From a checkpoint of a small transformer trained on Wikipedia.
Size: 8 layers, width 384, 3 heads of 128, MLP 1024 ReGLU, 20.5M parameters.
Training: a variant of Adam for these matrices, 6893 steps.
Each number is 128 + 24 x the weight over its row's rms, rounded and kept within 0 to 255. Layers, rows and columns count from 0. The size above them is the row's rms in percent of the matrix's.

# layer 3 MLP up, 1024x384, rms 0.0414, rows 657-665, columns 256-383
size [123 104  95  98  89 106  98 100 110]
[[ 97 136  84 116 120 151 101 130 145 118 146 160 128  95  74 151 100 109 154  74 118 115 159 116 123 168 110 113 143 116 148 123  97 150  96 135 139 117 105 108 125 102 138 179 147 135 118 164 153 142  84 176 117 111 147  95 104 113 142 129  83 131 131 120 140 138  95 140 122 111 142 166 109 121 175 123 125 145 110 139 131 144 109 138 129 144 122 180 152  96 113 110 135  97 120 130 112 113 117 102 145 132  96 125 145 155 110 131 121 171 117  84 126 125 126 130  97 100 143 112 172 135 124  82 141 113 124 124]
 [122 188 125 162 161 109 115 124 131  96 112 151 114 138 102  96 151 153  88 102 136 102 104 160 130 142 128 190 119 140 112  72 136 124 148 131 133 129 132 129  88 103 146 120 132 141 147  88  92 183  99 106 171  91 106 112 123 115 120 157 140 120 118 146  91 152 135 124 129 116 165 127 114  92 126 121 163 158 133  83 130 148 167 138 138 122 205 142 116 170 126 141 167  98 143 138 136 155 150 132 147  93 128  86 131 142 112 135  97 118  99 136  94 133 123 157 128 118 131 146 127 119 158 102  99 150  47 159]
 [106  88 112 150 133 156 158 172 154 165 124 121 179 113 154 148 138 140 105 103  90 127 172 150 102 121 192 100 117 126 141  74  93 140 101 108 118 159 186 118 132 118 119 150  91 129 118 156 173 130  91 162 148  90  92 122 114 124 115 122 115 143  95 130 138  76 109 140 130 120  80 132 158 113 116 136 104 117 146 150 113  93 114 104  92 113 138  90 116 100 143 119 140 178 131 117 119 121 108 148 113 129 103 130  85 124 130 126 143 149 129 120  96  92 155 126 138 153 121 129  92 132 122 174 153 101 122 156]
 [ 91 111 119 162 170 113 160 123 115 118 168 116 144 151 115 114 143 105 121 160 107 127 153 147 132  83 127 150 124 111  88  83 166 116 143  50 138 155 114 157 119 193 139 158 190 153  98 156 125 121 101 119 160 117 112 128 150 132 140 122 113 123 149 134 157 151 106 132 115 128 134 108 145 106 111 128 108  89 141 110 130 141 135  88 144 140  77 163 144 117 148 130 125 108 124 109 151 130 148 139 154 134 154 145  90 129 131 148  72  98 130 159 157 162 157 108 130 114  83 149 129 114 137 144 117 111 156 136]
 [149 137 131 150 143 126  88 162  95 173 127 108 174 119 103 110 142  75 143 167 112 128 150 116 117 217  98 149 101 100 119 129 106 109  62 108 132 135  55 138 110 126 134 103 153 116 142 151 148 118 109  83 129 102 158 120 125  74 127 137 154 142 171  97 122 133  90 103 112 117 117 130 132 131 135 153 141 177 139 137 106  86 113 133 133  99 118 172 113 122 136 163 139  90 161 117 117 132  94 119 127 146 112 117 130 182 165 105 143 161 170 152 154 125  94 155  77 113 118 121 145  98  77 117 173 117 141 122]
 [123  79 146 148 107 145 142 133  84 180 136 142 159 156 136 174 139  99 139 148 130  87 122 101 153 114  89 123 135 112  82 173 137 117 127 122 129 154 175  96 104 154 152 119  94 111  94  87 161 125  74 131 105 148 114  94 130  99 116 184 101 144  83 123 120 132 146 134  82 170  66 159  91 112 129 148 161 125  98 131 145 161 123 115 159 154 105 144 103 116 111 172 127 139 108 116 100  99  94 110 136 151 124 123 133  96 118 146 118 108 121 152 150  97 128 106 126 140 122 114 137 128  83 143 172 139 169 160]
 [149 172 142 130 110 111 144 106 118 105 154 149 111 118 123 176 134 152 146 132  96 147 140 127 118 125 157 140 135 148 109  83 127  74  80  98 115 168 121 125 109 117 130 145  87 103 101 162  61 112 122 141 102 112 145 143  82 114 100  95 129  96 109  88 105 100 111 155 121 109 138 170 153 147 121  93 114 120 156 127 160 105 170 173 112  94 160 114 134 148 139 134 117 133 127 120 104 137 113 126 110 137 162 133  67 132 159 160 105 120 146 124 137 119 134 151 130 201 141 150 136 142  89 134 102 113 118 124]
 [134 150 132 119 147 178 106 189 113 117 102 144 162 125 191  90 127 124 150 103 115 126 163 124 138 154 165  84 102 124 130 143 128 119 125 123 140  81 115 120  98 107  82 142 152  76 210 158  62 113 129 148 116 129  81 166 112 138 134 138 125 126 119 167 131 161  79 189 161 122 136 122 133 131 147 103 134 131 144 148 159 106 104  94 130 116 168 104 125  82 131 133 112 137 118 116 133 173 124 163 126 104 113 129 108 165 123 147 125 121 108 142 155 120 150 133 148 156 159 109  81 128 131  88 117 118 124 138]
 [150 111 154 133 126 171 119 168  77 152 108  95 119 108  91 109 127  89 158 130 102 152 110 137 141 105 152 140 135 111 146 125 129 130  94 131 141 119 131 113 110 116 116 112 142 176 158 129  99 148 117 102 150 177  93  96  98 105 112 127 103 117  94 122 102 123 103 134 178 169 121 108 157 117 130 128 109 119 167 198 148 182 116 177 141 127 101 142 124 120 165 130 166 120 146 129 143 135 104 116 143 132 146 121 144 139 111 131  94 126 162  98 169 118  93 148  96 116 110 146 104  96 147 122 120 147 116 110]]
# layer 3 MLP down (transposed), 1024x384, rms 0.0392, rows 657-664, columns 256-383
size [114 109  99  98  88 105  99 104]
[[130 115 164 118 156 138 137  87 110 130 149 126 124 129 150 164 162 125 111 127 134  98 135 128 136  97 166 129 124 159 108 166  79 131 118 170 110 118 147 148 115 120 136 136 108 106 148  83 106 102 141 142 123 123 106 110 101  88 129 177 156 148 157 114 148 151 162 116 146 152 165 107 146 127 124  96 154 146 142 136 123  96  77 135 148 148 130 169 175 141 122 121 158 124  99 101 128 146  91 116  81 131 164 140 149 122 112 151  86 138 153 137 111  90 141 106 116 102 114  80 126 143 152 161 103 133 137 146]
 [155 122 129  79 127 109  70 135 134 137 113 131 133 131  78 126 130 159 151 149 135 110 117 182 130 131 130 149 106 107 131  79 125 130 157 149 104 111 124 110 130 141 125  96  99 156 159 170 125 147 130 102 120  95 120 137 151 154 137 124 145 118 100 113 148 143 119 125 122 145 167 114 115 114 134 107 138 139 115 132 116 116 120 142 140 147 112 103 150 128 145 106 127 155 117  97 139 139 135 147 130 110  80 129 143 143 142 125 115 168 116 112 148 144 121  92 151 146 131 149 148 125 127  96 126  93 114  98]
 [139 122 133 110  96 121 114 135  89 138 178 145  85 107 155 128 123 128 158 117 122 130 107 141 121 127 126 135 171 166 109 177 137 113 135 138 175 140 123 109 109 148 170 111 178 101 167 140 150 125 166 122 163 108 180 151  83  85 125 161 165 127 130 124 126 123 127 123 125 101 156  96 134 141 123 119 106 107 135 158 154 114  93 125 167 109 141 168 128 133 137 145  83 152  94  93 117 145 136 106 100 124 118 131 171 186 112 100 109  95 102 164 109 137 120 116 147 103  91 142 157 126 155  88 126 143 146 157]
 [145 137 136 154 145 106 134 125 101 103 150 126  96 141 109 128 117 100 156  84 184 146 104 134 130 122 103 153 127 165 114 118 121 113 131 114 120 164 114  98 158 128 113 108 191 105 169  97 168 168 101 163 133 122 162 123 112 127 146 118 132 126 107 116 105 152 157 175 142 105 104 137 133 127 162  89 120 151 115 111 123 138  80 144 107 114 106 127 177 151 154 154 107 129 114 144 107 116  98 152 115 101 115 127 155 133 109 129 112 139 104 127 102 119 168 134 110 131 115 124 161 125  86 116 154 119  84 103]
 [133 131  88 164 122 131 126 109 150 132 125 115 125  80 111 116 129 163 109 107 176 134 142 121 123 153 102 112 150 100 122 124 106 115 140 145 127 189 117 133 127 129 137 141 119 111 118 128 108 128 154 146 133  72 140 127  90 127 117 122 141 105 106 121 116 136 166 117  97 147 132 147 115 122 154 128 123 155  76 107 154 130 112 110 124  91 109  84  95 114 131 170 123 117 148 114  94 147 116  98 127 110  98 135 103 125 137 174 106 134 134 125 199 105 105 145 162 126  86 135 179 112 108 127 146 135 146 147]
 [160 141 138 115  91 141 129 135 135 181 108 128  80 115 133 107 172 118 144 135 187 125 143 138 155 130  94 100 166 116 128 136 179 141 124  64 125 121 115  80 106 127 129 113 135 138 149 151 124 125 126 119 184 130 152 162 136 133 121 116 163 106 117 169 155 133 115 146 141 150 171 156 142 147 134  97  91  60 154 117 123 123 140 138 176  89 135 155  88  98 132 206 134 145 112  99 119 112 149 129 180 112 124 119 113 151 129 152 110  57 152 146 113 164 114 147 117 118 127 131 164 103 106 115 119 152 152 115]
 [104  90 131 175 157 134 157  87 125 160 106 112 155 137 111 108 127 154 156 130  97 107 121 140 138 158 111 132 119 135 146  84 115 132 101 163 121 178 114 109 114 120 112  95 139 154 133 103 110 119 101 148 169 157 149 117 102 116 123  85 109 149 168 107 133 144 154 140 135 145 112  98 103 121 137 169 174 152 128 140 135 129 120 117  69  92 108 118 121 155 134 161 111 113 117 145 147 140 144 113 137 115 117 135 104  88 146  99 139 160  61 122 129  91 150 150 137 105 164  93 138 152 155  61 139 142 131 111]
 [ 85 132 141 176 158 103 125 113 108 111 122 126 111 129 105 116 140 110 152 146 140 148 152 109 134 135  96 172 148 133 145 135 148 116  83 105  77 107 115 127 110 173 124 101 131 129  99 110 127 144 119  84  95 170 129 124 188 119 125 101 129 118 138 138  73 136 168 122 130 139 127 111 184 101 151 138  80 139 170 146 122 143 118 150 115 126 123 175 169 117 122 189 117 103 125  84 153 110 122 137 110 121 156 131 118 140 123 135 111 129 154 114 101 165 127 130 133 132 152 110 148 143 119 137 162 153 134 174]]
# layer 3 MLP gate, 1024x384, rms 0.0416, rows 658-665, columns 256-383
size [105  99  99  91 102  97 101 106]
[[ 86 119 131 123 136 111 106 103 135  95 122  69 105  68 159 143 113 122 140 117 121 144 145 140 127 135 119  83 119 123 143 111 142  85  98 107 141 138 161 115 102  94 112 153 144 127 131 158 115 140 137 172 117 149 108 132 159 112  92 119  71  97 141 133 135 133 141 116 118 143 100 137 113 126 158 144 100 107 190 118 190 116 125 135 142 154 107 165 105  89 112 137 138 109 133  96 166 113 126 102 131 159 103 115 131 126 180  90 183 121 101 121 117 115 127 112  90 114 137  85 112 165 101  83 114 144 155 122]
 [ 82  57 135 110 134 111 117 107 159 145 123 118 100 106 126 186 136 158 117 153 117 141 116 121 145 158 133  97 130 157 120 161 148 159  91 128  94 135 128 124 105  98 124 125 150 140 118 148 145  96  86 146 114 120 117 107 158 143 157 121 138 116 148 123 106 105 134  87 153 107 104 157 119 122 115 111 109 163 138 147 141 111 154 113 143 124 129 104 135 102 131 136 111 154 128 156 161 144 123  98 129  96  99 118 148  96 138 124 142 122 109 122 118 139 160 156 141 163 138 132 122 164 112 148 137 120 115 110]
 [130 139 118 148 142 111 121 114  98 103 102  81 104  79 119 145 114  86  97 132 122  95 109 137 109 122 114 100 167 145 125 173  97 122  95 105 127 103 132  94 119 124  84 155  99 135 124 125 134  99 140 124 116 128 136 119 123 132 171 114 155 135 148 116 152 151 129 141 209 112 114 115 157 148 140 180 131 150 149 100  99 131 141 158 150 126  56 164 126 113 113 156 132 138 107 110  77 182  72 112 132 109 143 125 114 116 145 104 138 153 126 134 127 145 148 145 118 107 101 138 114 136 142 113 152 110 148 111]
 [121 144 115 124 137 119 159 113 141 126  93 123 143 121 144  98 162 137 161  98 155 129 165 134  96 137 104 127 104 108 147 143 131  95  99 141 107 133 128 141 132 117 136 126 125 127 119 118 117  93 111 120 142 140 122 134 125 129 166 125 161 129 135 108 106 154 117 139 131 148 164 113 106 126 125  96 119 154 101  75 146 107 103 129 121 116 148 129 120 132  99 151 105 137 136 104 100 175  60 171 119 138 123 141 169 120 147 137 166 111 118 130 144 120 160 154 147 125  81 172 158 102  87 116 122 123  99 123]
 [103 116 100  94 119 137 138 101 128 119 134 115 157 122 123 149 129  96  94 141 123 111 117 123 117  83 101  92 138 123  97 111 100 128  55 133 120 135 172 161 109 107 111 140  96 132 154 115 146  77 128 150 128 116 186 170 125 145 143 104 138 201 126 105 135 108 130 150 119 126 128 113 141 136 143 133 139 102 119 114 141 115  81 146 117  88  93 139 150 108 141 122 162 158 152 104 123 129 130 100 166 107 108 125 169 122 117 103 104 141 102 112 153 164 164  88 156  97 103 137 145 112 124 183 163 133 121  92]
 [188  77 120 150 175 111 159  96 140 118 117 131 122 158 126 160 133  94 155 142  93 120  69  96 116 135 143 123 119 137 102  88 125 111 132 130 133 138 120 130 141 120 145 124 112 113 118  76 131 150 108 175 131 106 114 148 139 129 157 146 121 148 129 106 169 152  89 138 103 136 151  76  83 117  77 131 114 155 136 117 138 133 137 121 104 134 126 145 176 166 119 153 127  90 130 156  96 106 169 135  70 146 120 134 134 124 129 118 157 162 144 128 132 127 146 127 110 116  84 103 141 134 129 133 149 111 141  84]
 [123 140 120 146 122  89 151 127 109 108 123 155  95 121 130 103  95 136 138 133 168 125  85 129 142  99  62 177 110 124 113 131 108 146 148 167 138 154 126 132 142 122 129  93 113 138 107 129 122 139 127 144 125 143 108 107 159 107 144 130 112 126 128 138  82 133 129 106 119 126 114 135 136  80 174  93 123 111 124 142 142 146 114 145 125 106 133 100 169 143 132 141 116 131 117  98 140 145  77 126 109 105 158 151 114 161 101 119 117 124 143 139 135 168  69 143  92 168  83 138 168 101 151 128 117 143  95 130]
 [166 151 142 146 112 172 126 135 158 158 110  96 128 128 113  92 116 115 128  99 122 176 147 143 115 119 115 119 153 156  95 121  76 135 114 133 152  95 192 152 124 114 135 119 150 142 117 119 108 167 120 129  83 100 103 149 136 129 125 165 126  85 114 108 142  92 121 131 119 113 125 120 119 193 123 124 100 148 176 135 146 146 157 129 139 138  71 159 122 141 158 146 152 109 103 128 151 166  75 107 168 137 165  63 131 127 130 120 144 114 148 113 137 142 136 137 117 159 100 113 130  73 136 130 132 135 176 110]]